Each number is 128 + 32 x the weight over the matrix's rms, rounded and kept within 0 to 255. Layers, rows and columns count from 0. Numbers have three digits each.

# layer 5 attention key, 256x256, rms 0.0849, rows 109-217, columns 128-255
120086114118117173075154133162035150091087187154209155082181137101129066044130134127108151129080108132080099142108150226122130123133061120127095099201120119130112090179136084217160114145128147157175125096212192076142111104087120121151112135076106128116121109125169090166108133129117135123141175103100187137092137140112116142103151114102192131188142070132163088164111141143113178140071
072098150137175166117172089141137123060134164151111150173123166095092091127134045112101165124136110125110072128103121159103082144088107137103113135145143099106135110086103117138153158113103174135092124161161108143092168133164068122135186122188141176144118114106077057134128139151130154155178162174137087131142199124139066154055101133093123128153101134126048143079061154063109152159141
088132166104089180153127085148090115125146120199153157188123162147152087174127182083175074130161123114125096157168120112131113080171131118141099107111084155142085115131105047137144165136151140128150138143093163089074109172156134091154172137100051167118144107147192183127058210187064106186096152105129159143098187148107085163087191114128132067056141119109055130142144157075126109136151
164097139121061088098120171143170128136140117133098141091107171079135120151107132158146129124112128180093096193120129046132086116157070145165160162112141170096203154117111115146205091091153156168161092095135089077188114158242110130144100176124124122152215099131106121118105136121114135106140132138122143151076119053075181168144138156124183098126110133088174127128119170095095122154148
130100181128137135149124156171142143121132059101055072110165181073147112097135153107144195180106085060127150122122183124092123079126130134139061107139114095083140157130147159098181081148154097107163153103116128137164107132094166104108118116191123098134108112176125116163082168164145123166150132066084121077189134150138150176127120157105174076178136077153125157157086116130124119135091
109086160129172113100173145098124067151101159128106123221127175147108090149183155113165098160089103091108099177131058115178136129112132201136103145120114135121140189144170178129136125109115143117153109140148105160094083123162140140121133110165108117120100098115144150120058114138124128142113113198147139171138151181129166132092127137153082132159159161205097171107097165146058149167159
166121133136076102119214168128143129106130145103178087191120149127160092162152143165106133127090170213146107102143104112093149147100195195173160097100124101132125076108140107132108105136187124150129146133187146113122044131138088042134151087086153051082132083130153155151093092140193111084109121110136116102080060131089140107112187107140120135120061120082098099144105165163102130154103
109094109160085144158115136127101096065131136133169142142106169087141160109187104146079175106132194206185166107176136092083104125226171127134133142132136146135094122157145122131128148150164255157131108135138065116047136145138138147133121101193121105120151149089085100111083168137188150065125074133143109146133150152195148138139108188138134085120186135087144073127162114144106110155144
148168189061082128169143179140119116082118121150155084111194135134113167146182158150149221163133075099153170148112145102118127078070099126143103161124094080128133104142061118162129147155105170132125093135181192102091116143092112106047115159134183142120089116099117122095050131105134057174132145147168169131136125171096158179104141125128123197160131132195135143170109097250135159138090
133123127111166108144096165161146155148118198077131120055169106057079098104151152134081102131157077190148067087086163163168128220107136060115141129136086116139141078134169126119144167138107142158112185119112114151141095103124123090108127137104103089130083129105130079079147117134105133131167179163124157114130133129123053125151140173080158135132133122188146133093156134121101121108104
127115130211117149114132168142160113095162111101105122149178163104095163117124124175109112074112134100072168089163072109092055139128130190119048175109119127111123182128083131121155087169122139084111150153112135118147161147101158162078153148138127132113131160110115118197045166143157208103110190121124095075151112182083060123137116132102120147144084133129148142108172174132109171068139
132127185155121127126176100157146152116113083108156071112090144143106126059147124182135143126089074081127094087060187225129125072121155178136063184171100130120186166149153059183089152129119117128122209081112146135201124097146116161058117108126160102181128102180095138158122097108124154149162144123123147093131155130156110112177109186092120176145113168121184164176107121149159116137095
087062130116110079072171075086176169161148130167146097119110105136088096126103091137114080168105078138112142125160069133109097158122158137133146121040120156114136143103174138118123110146131069116132107131159128157099122113089117128133110191153118162146134133130088169161113084183194117149135112174100161102130115134100132158149063138183178095174157116168115156166113099099186104153168
090089124139142090159128145119110135113141128117153122137133125129145199105171175114179161148159169103147143066123135114127173155059180210136128123070167152157115150085132111112064135114109067108162114158134172090141087191134188137144116137082102088142139104168138184117128095060169140092012146128148138149150101178118209099116145062135073147101138085124120141108153067119137116121111
107154107165177098096136063117112141125151032129097146085112065191106147180114096113123109166164130129129081174145117095170122132078146141150130109114123171126074150132151210091136151136080091029175116073083133133167067138124121161145112115063114199126116158087122150138154143155189142088059106167155169128094119107147187093104132082149040134099147152085140151149128134106247125108139
118172141079170144112160085088160058115081109099130052177115138189137082196104064149109119135148093112124162121194114172158163142083117158139160114123081115100133192110118149183108104142105086096093087070130141176082170099090107106154158128137122107120124167156230186119138137076144117121116084183129086148138138117066156139122105119098129089120164191172049114178112112156116076128134
175153146042097137111155071143086136119105139113130107160143125102115129100124028112093107160105138067060112153106196111085115104103136085122111121104109094108124155116076091090138093178148094144156089135162166090131132156110089142111054160151133117112153136123141139047154187080186090144113144121150119125131116144106098142073110051154089086132163124153145131112119101129165151119072
183178152072175117144105129122139147084103114136094088066140109121093179053110126143100076147126063085085104148104126133147118060195131075140133142114132152099161146054134071140169162114128100092115109165087157141206158153113141122094127085117161118173117099136141141139123070188134169172156158115160163061169141156131099128132161133092141177141129145149189195094173101114144161103087
123105066195070145163161074089153181101198050082117135135104179173165117222106126087226093109142145135183137102091095080119142167162123149083163171119181133169123133160118147084136099125118122127156151165062097049082184122158107086119097139169163104145133110126135138136181147056139098131101146119114096097054193103126092072119136133074164091098164189075121096127084125148100138122185
153087114106132144085108115090099095138215116132117158140137137123119151142121103179105138111073173150138152091163106073125158137110136112133160123141108096107092139103126152070096149111064096163137098141170111125178146136159076152153061102077111132122104120108143165092101076133098067156097123151125176089067147180147097108076179105085157149123118052156111114180128103136111142115132
134161148079152140140072123102143119152104109174160191144087134125140159093102106149137133181131089148175181092115134119161140169141109163132149092140150133050113090133072161076076121074134110110060165109137150134121104128152111162131107135088161081161092121137214141097106090188128123130084187140114155076082135194101108094109203165149154167157143072180108116113104090147099133140087
171131164126110111074170097180129123087100129146110099164144104135131097109154155126132124140141159121045149140122084148128081108055154115136089138123157131132140128184089156127162127155132090117154066152122136121183097132122134103136131159157126121166164157133091128126116148145103227118140097138094125137136152077155111120076049117115098092111098162111122125119146123103099187041184
081129161023183084105117067085109106157101136130104093140074144179114073177104123124149097078071131168218125173181140122107118186081121161098215086114096172097151158149119169070087074073057125131104155180145112172062117148138114148137115171065098107191105124046164098172177068157162105103136153165125116131113142173169116121114077181108135150169119121145054084141047119109150111183058
182107192174075196174108133117122118099147094139121154147163093133142152122127150091140134120139112090137099132076129099120152105144108122140103185138167080114117046098113060134142152123155132125148123105102139153178148155130101115149140087147145135134156155191120075094124157148121130157122154106160142103146113126130121124152163120107107142121131136146160116090194133185126146105103
182160220000189001080152045092092130214094128133129133122091196127048117135072111093117089024008123126179155192218136112193109216121154178139149009107111255070158140149077228059096108047055073199056159120198190176097071131121153195131138255077068132168146135036165115104129136088164079060149130160253093188091185199184182118124045165188122100156080203182156124178000182088090116201126
116133044092181153088120149141146167147070147123122133100130134113101128125076128186131170120127143155141157181136148144119137124131119114095102133172114124086141185134145150156103130172139157141129157136153130079098133164088138138115089102050115157139126141115131161157117106190103134135154121142137168128098144132095128110112131105102170148123115124165129137136075112123141110141124
171113109130160092111176147080158129134098128130167126139126186177145170118112122140078137137115135192162103114144143079180188131088101153102139125146148103124208183065153151142145092155120121141125122121184127124104180152169143141117117133155131149094095121138142157162171125056119086162117139172049195122131134140165056147126209151183142136087098110109158113116140145184151124160153
128143147143119095126120124126165137139134171095093119152155106118112138146142120143128125128107097077136098111136138134137146113155117095092078112121094109105147103152097104183150131126123121163166185151133170096101108095106169105129167111165160161162099091117155116135146155134097099137140148119118115178147119109111135096136053102149106141104100149116144139160142104113146120173109
189138170105110136075107170093129105122106132139122132100135110123098154106096116155104136112134088124181113126142121094141123153138114138159168136077125137097163128110075133083110121102119135133159132142120148105135156146085128146112151143096168137141145111119141144161135087148170112112137159087159110110124158126123099108128148150153135138125086134091158137064099076103131106147105
135107107190106118164160129151090112115159161108162140137141130125155143106141133128116176140154153144094111060069100134112213090107095097133058163170118091134098126108175086161150130168178154144135109145141132101191092128144164111136110071189155140086121129144097152078080126103080101165101116107096167166141122098126152091113142070119106100094170131104123146114187135137092163094164
122123151100135089099145126127127144145117144120156115097120140137107108147135101138133074138114126139137151165165114139126099129115156152137147078111150190141138170135125168118132097116121107143115116170147109138103105112091136130097134193104082129150126123095131132128085106166139121109146126154143102110139144102182120151118076159127128134136134181126101128154080133121115135111149
134126172061165057108112074071084101163104126129129085118097144140067118194107087151105105067034131197196151149208152057089111160093159186116251130113107202091151187092138152058076110089038102161084134198195156129053113147131073139167088180106111072154138169064126124125130166143214038134185093145157140138135126154081112157133078115124123122178140117147090086204077164094161101143082
092133057120175073088131134155132121167127146123131094093114161112104096120135129156122120128147137180103163116139120178132125127125157167102127094107102133143116206170167168128131104101109120136111115146141091074102100099147149122098088136114098130126120117083134155160120093123123130110135101130088117113105122122123136147087113103150149120122136119081094140163090107092144106134160
053133132214173085136108145153120160160155125123091105153124111113133111112122154139110114122139162144134136098104126154088173085111120123099154149137151084132113189114152201143144139158114102109142111211116082108131089163133134141126119129157114112094094101159127151091105104154120130117080065052088067116142108088119123136126139099100146128136141083082056110152124114107101111134146
120164138154123101076130152105105168134206172108090126135114135128147094122131143097119142158142148183104085098150154138087154141086111133139178161141158156096130150146142085112188115169146072134078130135089076086098164094176162162119108095147103097167148119139110121162169115046145189159126100135074147101063165125129155167095085105161129114128083150115107109115135132107117123159124
126131121126147113169141172109084126089113110114106150155144103168106139103112145146101160135139139097094105118106096093119189107085117137158121120125078113141152152139122147080135103159139163165150102103180186184106119140109168139089137107144137132150094119119120099094141077092080139140127160116116151132124142129172160159105133147100108119099042087116177114138144107171109119154119
137162160119092091138118165133058160137142117145091091091160163092160126136104085165095113145101060160106130146122130134118144085114080170119079131157150140116140182103160120119102073116091084115127123152105117165114147086164154103129129092139137090166110159172173165171171114138132143158085116152031162177062139124107148074104177140091142161095100143091146106178106103137018114156149
117127120144122133097136102190141098121103127116129126071152130159132103131124110133118091123132153155156174158138126141145142147168132131147046101106121173122116134142139144166132135089163074131101173090058080099137162115138140140127096121073137108132125144145122117133157151175162165087095106178094108164089116138121144149076069169138109106179119153148082108115174139134131158131100
075169167138131077108087050129158104119094137127089130125162109104183124132181112094162157149118156151140129106120150159121077149154088100125092139078239182108072090164139122156117169115113083121111079139097037123133131105135160134123148129114146091142091131115144100133195110165148198109148115137139099142147119138128102121078032118176115131149135143099131149101090167101099165123099
089128082116183091121115126130145136098101139160138109101101159068103156156115129155127102152175116142103148090176127191119121139112115156104164095097164163106110142111146174129092156113125104113150046135145088125110140100091147120095142136116091099097112106076102156150147090155093196110145125128093145093176113088173139123098123180150117103105144095094110175148075146125136136079172
107130125102164145150126160148156133117129145169080121114204100115140101113179126113145157134132089093176134075101069105113075133162132128114086135126150113177169136130121102141122134086117081135099170143139115085135172134117035140143100109156144129117160123130115119152156169085114074149108098155107144157119095148074123095126130112117142083128136114139096126140104118114133073122140
152130106128138157158113172161098126078105100091077116098103117107083153159091167158088136098113112148126107092145152092160146112132168163157158100087000111111161134111099116108110110241181197136113147123076137101070106138162121106111108122127139126133094101108113108138087136170137130075160121146139093106139187116132110117148113137065121173130105064158083109099167128173188107100157
084127194147112086146131111107104172160127158128138180131134129107149128139088085106148102163141126128095182096158160145139156138119102149142137118199182184120112131151144153086096175136077143119126086148198146121102075152160239113099131134206166106143103128123114168110087099168095184151142117163100135108139122102153168142065127165092175105122167123125135138111113104139133156118150
158083139086125122110111202131164115131145119129137097188107126096148182140104109174116127096159120085160099086186165081145121151135148133163173134113055057105161110107109111087113130166134134123138121122169181075121146109165066112132123133145130120111117137100120179131094139097066103130155134125166114100151134121080082077157178121149108124099144082071170155156128138167104095144234
088144069097108124171095106156147137120100128097128093163139158125109110187117106146118119121123096107113159172162074069150164113127099126082087110127041157165129180173074172165123083090110124126142150134119162176137168079119097087134151150131094137130152097156132118109165089131127138080134131167128130168105110111172136131161142179112073152081182174120141094156127035141115163153182
121093180109157136147164152142113135110130093157182149045153080138175118138095140080137151175150110092129115179124102153155085152121104100106154142127255147179131120122143146150137144076096105141139124148119082130176134125119114124118158125130111145109201098115151120134116149139136122123042191150197146149122081153125151152096131160141128068130111164125155142132083216155129085124112
110144132101140121150159100107132144143160156158135134145141109123122083116139170139162119129092161138117137138142103101137150091127126111105135128163096056088146137133123081104051135093084132155076175169121142160105119114129085151150138147193173159102147120175124122178101151138148122177117085162125113105199124116088128110113107169065133143114117124162165101104129075123148088162141
112122105117123073139076085089153083125152096149148155174117146144086122089157143109149113112137146117100137099131101144142146126173090179104119139136146124117084138156126186163152172142126088124115103129118053162187142164132153151127154147124119157095105115104151154126239134141130183068095098168150069094103107127117133179065121087134089160066148116118134139152104120106118133149117
103181131152132140133127112111104111124146163130083108201073150146101113111150066140098120122102126150089120105080160123073127083127211169102150115119120085122114151067113126107122083134120108124169103139131188139128096114100140124131111156136108138137107205128159121125075114114104102144164094102107122126120088115112134127153144117073130163148141074124097132140109101112133171105166
147143091106173147118110130151146145115114126107140114130148120170152101125122111109079187141134143146154157083112108121117179091117121081124160117138102070157161153094143122077120144121129181080129159125175145079141180123137137125134064181187165094093105113119170146115110184096159083140096089149105163096138086109109124154078205113130156116162152108114097139168158132116144131118108
137146170134215152141163228170089123151153122142118127146129156136110101121096139138111196176111171115166094158098133123137124111129114092117174107103144130110154103116155116147170138127098142109147148121164176103117123137090170131085112142142144122122156115109117127192102094124112099146089184123153162127135093070127099148196140159133181119132107105124112147135102139142129107145113
060122143125198149124105128127126135122121107146122089098120117072141116159158118144131116137152106128116116091202172141144115134141123147109145110068133138174105183146129173151112158097118063088151108065112078107093138091198161109125157145154089095155172128123099193174148115174101128114142116148108142186160112100142146086112114134126110095133118127069139173151118167093098114131147
096169080099164139114101151139149151145106139112114143078134158142142077172114142104127150138107146165158099146169148116128115150139132121084165093135123145115086172148083120149114133148135139106112159130073134110115114126158146125111114148100158127144177113105128096130104095137148160121155121154122130128130127125094135165084096159191103116127148178109144126128124125076169116120162
107099133139114124125087122141163170148104169141116161114118157125117161154120127130138038159106142137116128169158139141183102165138133157062126102158193143060144075131083106132107152163097065118143131114064114138106094187156097140126160164073090123133150159145139147076128130168146142102194147128142090117135133075134120107137154154167092145102123160166152108071117138144160102143122
180113179142086123107123131122151094131162112142134138135122147109142213151162120120120068115104105182114078141135090114113113150146128141120156114138115128160152106102093087078137146107138084107109153113095100102128152131155094107153140143176136112118176152105119141058108138120139086147137122151123114096079128085108102157184175098161112132115106098130162116090169135096150169143113
102136138112103098133121145132107098143206121108119182097116135189121091138195150088177138131166109119096074122108124158126127138097113160121150160114153131177090146180107184126129169127124112097179119164112131138144126148141193114085137130136111136149147099096090177136189134127164184065090116175131105146092126097116173178130094177142115119131137119095143117142084110117084103131130
145148126124120135125080104091093136097112095160171161049153103096141156130141087110177113180165101071120095171136110132120069129159123129141153122115182177131058119114109101085130170108126115154118128114107152121158146177119114122116134117114140140157152184168091167086145142136155122125134128167121132102094152162115149174136102126098115157135126182120168100103127111148134104088145
111102170126130150119094144164054124160158166142080086179121140115117159156170154135121061172141131110103146143153114137121119135139129171083141124145081119148150101113158138065142095132106081082168118139099122117154113176090099123099139178115088114150132132127135133118206130095103104079117195118116136132128149125158129114199156162172113165131110131140170112119140140158107138157140
126134067073111078162127101108143092121110158159141157151137058115149154109171127091149155150138138091128146060136153076111109174106104102126152165113150126120133133122153135082148127148112103143108133101164068143119142098141118088136147137134132108133074121117119059191122126073153110116128127145111183113110114196146114141155110144159147149088137131142146100172142137166115125080130
102144152113116141145136110141117147131147144153113155148109108144132177112131141127106060144117110086136125058130087147117164087140150110155124149133121101123145105138118104027113094066133127193159137089149150131146133136110150148143109165168078118107095150156147081072115144095124184141139100097166108063133104113138147136104113155095179146141068094139068136139153098147131173119151
092119083099129148114100126102101113090080151129168147110140093165136150125069137166180198141133122145137145191091156112099110119130127100155163129110147160141107185147120119219116159177118111144096137116119117100077090162172111157110126124109117128120123115109120128144047143160119126177190160092159155123167136147138048170135037115141127087120072101140171145143115129170140105137096
208153146113080129126136107081110107105172117104106092134100128165130148150150081107140116117123100119151078125112114107179118107127150161118175156111134126152216101136107126084100096090109132107121108148163151146167176061088086110146151152157139134120145140140159119116151147045135133128133099138077164154087089105175106108140179122167112150126144110155183115115173130142142153153146
064127103078174122135146131150109114135138162133133108151109169135103100117141142119124156154124135163115126078085127133132139126112158158109120143105119113130149197138190143185093109104106101119102112138162089128143134125114092138114120136153107152120106129136099150197124117061118149148107111130117164154145093111105133148116144117082146124123113076118110142137082131138112121155143
020152104105123099097146103093088103122122168143140154092077090160110130115143136083138122134124104193086128115127190128145137169154202127141125139111185154183124143130119119189107170108131156104119116124131076069119164103158068099099131132117175152121095107138136152161116063150149161099176116138109142147096141124113121066115098129145137140126126107140123149119116121160100168123092
140107137119112104133123140196118107167137143119113074159143161123143155165145149122134131115162166099123156102127126111079126111104084143155106152078099109124145138144118080102194139113180132095143197082122122111121144079185143168140085083166141117140134127139117096165087188115130097130076139132196068120128146150092197130071079123139135106156103125093095162104105137102051166121177
118107156113157123127155149110122181137161067146110086062123129083130098105105109164145095106141111134129132168161117114107141140114091117121119162108115126160114141125138198168178076101132171124150121108147113125116151107154146092138129162152091127129188125187108193119123099059155066101065064098115190152080125087155107101111165102119127124123165116099087135186131172145179092139151
120129151107109122139128073183175139132131134115130117129109089117134127144166100078150099119137136164146139058153120149125094145212160080118078127165105146147105101158114093093100162120147140125132162105126117104115188128116106111145115152105120096128102107103118068122167165185149129144144093196130082130149152117115207102106134134185117083142165189145085135088155134137116172114111
148114111126141129127136166145178154139144170173143126215136118119107130123116142106134164103156127132103186095111143153112144110153137130135094155169041100141129145167147138119122132154153152139170147093153116136082145131124131155143101104158140124130043123151080146140127177105120068165138126107112147123144171134126097122129099067140189117125110150125102131172126109139093085131069
174127076120167144114150167121165118109089126070140145064128122147120143162127173117146141106120161184157096151144149145158162094113120068099160097133086116177171177140096157159118124188147196111153173109169143056142155165058113116102110149137161119141103109151139167114124132176154090120128100109093113109133182113116087129138199126162133154140094112128166120111144175158158144130121
078055142176153154176153104202136116142100130096096117119168140113092144140144148105116096126153114156125132085159110039143171154081088145104091095149029079128124143126126140107090159075147183173139163109149092115139149145140098136138111124122197162138108145182115112113176115096103113090148100116101080128168116125111165158062147101128088091120098129116133152129222172146142148124145
140097190123138070141134129157076085139167110105122108100118142127175146130110120137103098110122153070143073124116114093142158159083129184077166155101109111191125182082128146117095075147113073142150119144124081171146115115144120085119176134120097136119161165135153110074121118104128129077058155146123135159121085149140140120134177164137031128093149122108163082157127135114105145159182
130167089123125115123186154089116106098118172118149177096133102157140123131135120155099154126100156157145127150145114065114159151149113150126130096134126118110156215085169118150075140119118056088083122125156076088152151106144135089092149140083192094084148155144143117122135123123107134138125134108093132149088092107145096170063150094139097126105140159137203097125144159096166155162126
118105108124121131121169103061113153139101131177131096178142121172155116118172138107137140158146125194160181081130124112133109114211134119120112135161149158141185134156155111080156131057095130116138178117142143121135167120123158123154127136113154148120107054156131083152147103075131056131128159124075147123127155143187087117156123130187196084116133178174090138114126134151151135147088
123124130158106072110114156187113107117063073145147113103189098098116164078094149152104130134120099127136146141186169104134143119114111138142158131101144170121098104082141139109149145158140119124102114129093109089128119104135105164125143100106141138151150146138121135135128147142148134116093157124182185142117112149108100111137137099137142155129127095112116156154122132141157137144153
170105178136091099091095125116115119117088140122094131117163125059084212133142158103115112112180141125080146160143166165122126145118092120143068136129109131072117085100120154105099103207113170170170095160083155171174067092131201163128121125150070094178107167168151097117160075182107147125130103119142109114125149134131152087139105089121114150146038111131143132087151141115148165122135
168116146156186145180128149177168074140134069112128060140125105098093118166134128149120140168144114143140103085110105114141162100107062155074164120107091103139147155061107105112123139134121115128119167107150136072095154127157172081120119142154190116115101135119128195143172138091139094129123121110132131105149106104111129185114164113148159112128123123110107144116170157120127127157153
145148164118072160153129088141161122116120071131168135152120125154095118117178118091163091156123104120123156112144102131101112117141100094140087159120123181149149106147169104075141157118139111107161136161075096181129110052096111124129130118133114086124139100105087119150140134137115155079129105135157101085104143135133182169133073126127103110115131140107110130151157176099101158091133
147101157160141116124118108152119108147122106144102132141164130074111133140155095128113183139120152125172132068096132110088110155126103123110103100123149120121103090090162088144131165127134146133123116147140144044116134092141143124126089175180120129130098174161123145103107156068108099128125061104152143112168117151075105136120166059094122125133156108108130177139133136125147116106127
129122122088212093158070078184106081141142126117116168097140158145146138133147087127127080156085128118130157156116138157098127103147167131088127126126114174091087111104140117108082105166100140085134075087168197171155106123104144138123133138102152087145104134125153131121112124137148157140123142194159149153104092113087167137130163156202110102150162116087128140126133084141121148125122
155111117167126159141082111134116100112141131148115089124115152103132149145124166141089106143124080121086105141125128079163113088079142155134161129129132124139142132104088100114189139097109169126118158106116157156176146106157123116103158114127144162142130153134147120125137111095131097130103170111159135165112118113190145083170154158140077162135174144099130109128166100157070178143122
112140132116151109152161135178181120124180117099166113139084094106094146102155121085134110190136127130097123099146143131149133124119170133116107131085170111150176140089126148068183092134112061092157164038129050101107145071125099135147129095094101119106161097123105111148157127135133175129094110132109103132105087081172163109118124183104142131128117120110089080145101154106106162135105
117129144162145119101122113168123117175216128128107086159091138175164119099164132132105086147120183171111170123161100180127135105116100130069186129094124145125094128132106129086119155141113073090158074151108134158113144104157134119104100207144135100121154119110109160133178171124179122109082117141104120150075109096157159170072143164163115103114186116137119134106135086111116111144090
166121080134105142096148130104156126122069129105117147090195105126127124153100179101127125153135129104122120180115098093141145115084050068122142085164115132133187181106134140139120129129113159134114168144164157127179164169075137157087146102151169164137141133130163108103134107167109118124180169142124158083108154135123105140140171142135126148110120142137219112134124122134138121118125
119102116156145171123083119209173182066100143134097126102082192136126165234190120092162179074166120164134147165116153129116106150034054100171159113121049101182079103230128107110143090114133147117172060115166129112123146073106203135139161180034160113110112133113046217118098120153121101090124131214124108111075124157116075155118157169095176170095181111118163155105138151105073119086147
092173095144100053098177097101174137187138153149153115150169119104103164081183186115094107116118128128142113160160077137119077128117091161175165182064131082157156153141147138176117188167147099139148127117110122062092197111229115148075087117148161127127148166096070097156111151122180164101126154113109113146113083120097120149126100103095165087076163103127088125178151132162124137129110
159113139084163150155090109182102168116098123079106145139059163122141159157114090120138142109110096120135146115156178123162144138114157131117135071185116164103093133114126145091104061078118153113148115130165201150096137127108141112162152169131076121148059143136172151103089094116102108154151125169096121121129159146108132095149133148170105151162164100138151160102099094071151142129108
133138153127123104125115145090136118138132094165117095134139095085135133108124118103102136146123132155103132166129144146112110125121115085141143174125152127156098118130122111140132148152122130141120114143129099134146131125162115101135098075160169115137127143122133117120170138125164165155102135112137145151131098125121145134116156114097171110132096121116146120122164155136120099127125
126136136145117127125132113106112110112174154118104123130134112130137164125166130085133135128117142156112128141114153138139121138111112119126139171129137147148115101104100088133115139165131134108116117116098116121119139108140110128154096108158147136123121130139140107120112144126146117173131142107117156156137094160124114141139165148113159127139139134136143113096181159171120115124097
144169155021176101150111116137069142178065079126168182106038214189095080161075092158179149093096114059149127143201094090199133125153116164129112000147108164095123193132102170151146133084109134067115104140210197164084070135107191157098238252084023135149136105081179143129093108144066156073156135212163116175120155126149157106126080168187053172122142132127130151137000081038085109149208
118126161151146157154118099096117166141147117204113142090125153140134114105119149145159095158123097116080092133071133145155104132104174144121112176130148167146114124147064113153133108181157145115107165119147123170135085139140104130176137112109088089124137118151116088090103116134094122126117164079156077155125119115150093157143079126155096144124156124158147146139125091131099121133174
117093146150131105114119152167140151158127122180070126089114087122133122124096089140089148157111170102118146109164121127150180105157120126105096139122198174132119151147147121130136141104120127146139109134151073090173171102176129130097136122140142145098096115097114125136160146175109140112088112130164107083112123097139130088126121106114184108101129113115064138137134125188131061142121
154124148131139180198141178118109110052122128120158146135137102151157075164041111112145163126205146112147145098063180147131214132111149145089127100149147156101146170166120163198136040126137110130116069101154110145130042081045139083173146163103117125127129038157114150108131074112081131135142105148116134173098132151159114122141196104129113172147071154137181129083131102099098123098133
115149165139144136135024192169158210038080113110097117142039175089167129148177023101180189109105137175127099145131134091133081158089124082151118117194095133152105108200163094117120144113129136067167090211154134091124157112110152131152142138072143099156088170106101230084166164158159081153167158219118107117069113143106103132101129154159172165142146093193151137091123081112096089139168
151128072125063162142170154075077103172183149134198148147151130150124109149121199090100123136168134152140099148131100084159197131167160197123145080075116118145180181078122106187123120148174146128127119090089120110107104147125087121126116150117134174107133106150128061173100124078074136135132119125136148167103150155176149092145139123108119096120175177142135100100156142141146158134148
175133150083169133127091106229149121116113065106088164090039145186076130168058106171140144144086070081190147081120131147157163095134155122080062043199138153016127133116095149097146107019121124083146091161186162164127072110098165134137167193092077147150101115104192185090131095167090142129158138219215129141135134141103116108118157176185081183144136108102094158128031117079146128151110
133125098045139114118129126161079146172096114070139137157087255200085087146064089167160158075129090072165126112214074083203141155177147226100143000150093114054137129086122128126076138085142104046087073151146195152069095090087128127119203237135064128123099152107195146136130156121086160123188146223139117165114117148154148080090123170151043128078162109111084137141028109053117130124231
124098123139122147110145136127147139132117112114141122131145138084125123139115124155105085117139131120150140098117119146106164129151118118125107109125130108113154120126149143105148135116092120155121118127131093129166132126157154115086095106126118136109165120125098156145166125151136138078132100090104106069124120110113164106125110113109148116121102118119086119134156138116146135130134
104143161085210104078153140106129161133132080127092108197142175094159138155144119072143085035153152160126167157178102167093160136083125109127112119170140149136090158156146132110087168077116106110076109161133119114115090156087081101120106178141128113119106134103118088150122090121112176158095138123124064159049099157123172114096123102145167129111198139112111105121121146091149152139149
166126100165105135126128178094171127119173146051122135134091164107112148122119114119058082086167142174170128134129093110077157110160191128097111098118092111175090112094105122175052099157105113109155123140113109126159130151093115102159104123115155127110128115107123150139158165154170154156144161143142151106037068133143173134078135118125134124096139130133156149108175148109125119117097
130103096170098126121107090110128122159128177094127169105170107150092154063118178132179113149168082113137111090108111147162176085122207095125148116104079105120150110137156108151102129093128084164164132075145120097143084099142105082137115093121127115114106112093133161138120089150045183176151132137148171141151141156135092102139170158092090088123136145136217147111158116139137091145099
156109174144136159138128068143101098167137134135116132175156157132126094050090161180145124138162122081099091115113112133131120118103108148130107169144184159105130121090131167108141126107169109132134194135098155136137142122103142139129192144096091120091133130137111180155127118124101104172046180098146130098145231100111131125219082086056119139148089111128125150114070121130142127121090
127137100087121143115113097161104138140123110129125132106155122118112074108166146109118146143119195143145138132183125097169120113140110098140157141165170138111142186096123109114142105108147124100136185118117129119169146109152125098088154174133117139129171085146113138192121132133133134155044094102210133113130152097111130154119149103139131132122142125120065105113159146179094135134124
131063132085118067071145088147155109107125126129176085115110150091099125102124132130109098097095116104135084139099076183142116158159124140122127123096151124166131137118141104175130098098130083124094136156133120161156136142117140177120131108172070159147131116115161138067148095112124158155113104153157097167096110120145082156132070155156106079125134166123121095138143184098071117133153
135081139099130106184122105149088053134168120141121119149091103109099093138147154110112129111117063118112105134121135142097139108120141143126167164138097121142131205114136161083175038095160186110084096161122102169157150139125162159169165135098115183129198153157181117095097152134095096089077116173148088120115123041109185111151110114076085164106121137087100122150152094101086168125148
109063158186145120090170077174104148134139132132164135203144119073150153158149182099133083107100144137133143077130070160085165076106157120133086117137086158165157101113168127065090139078131126119141052139141132127122104134100134130173116108040111170118133110179129140132095132107065107123160174078153151113099109166151198091147059115124105129083124060128116179152112112100137168172133
147121110176127088183191111124126145144138105067132115147127175123140137080187104176089118115194151123141125119124154140133103146151156139129119132098108042142108057111094118111074153177109163123111090145118108131150075114128143170128155088090141136088120140154107157098143149139126124051178067146122073098113154158097118107111137117069134121107150093118104167108164123105078150141131
077095128071096139125128095127101150089144156148154087138105074147092092152170124151163192136109113116201104105117132091095151132101125175105132136141130144155118133127123131155080108124164110129128164124113159100129121122088116112154131161149087157186148153117151152111090116138125110112117146153153154155112129127121134132104117131157109126141092128168138131154083111109126138182081
177092124085066170151157178119106117060087097140136137176137118114150096186137079132102200068131105094155123138101171118102116143168122115101142113122121094126096092090165128091143114121123184154176109151149172127128162148054111142153133117155136142144071147157106080105096129119174074128147127087114147144113134126072134126163162131157157156152150096116115129144132094098118202127158
168074140113129160134129078063083162093133122180140136109112154182053117160174100107089080130152169156167131118138185099170154164157157159130112132115076117048095105126127135154091054162133063133161123090127098047175157127095156128126144125142127118142089119160101161128207084195187141099145124152134159146093122107077164154124165069116128129140114153170130129126161108136100144151129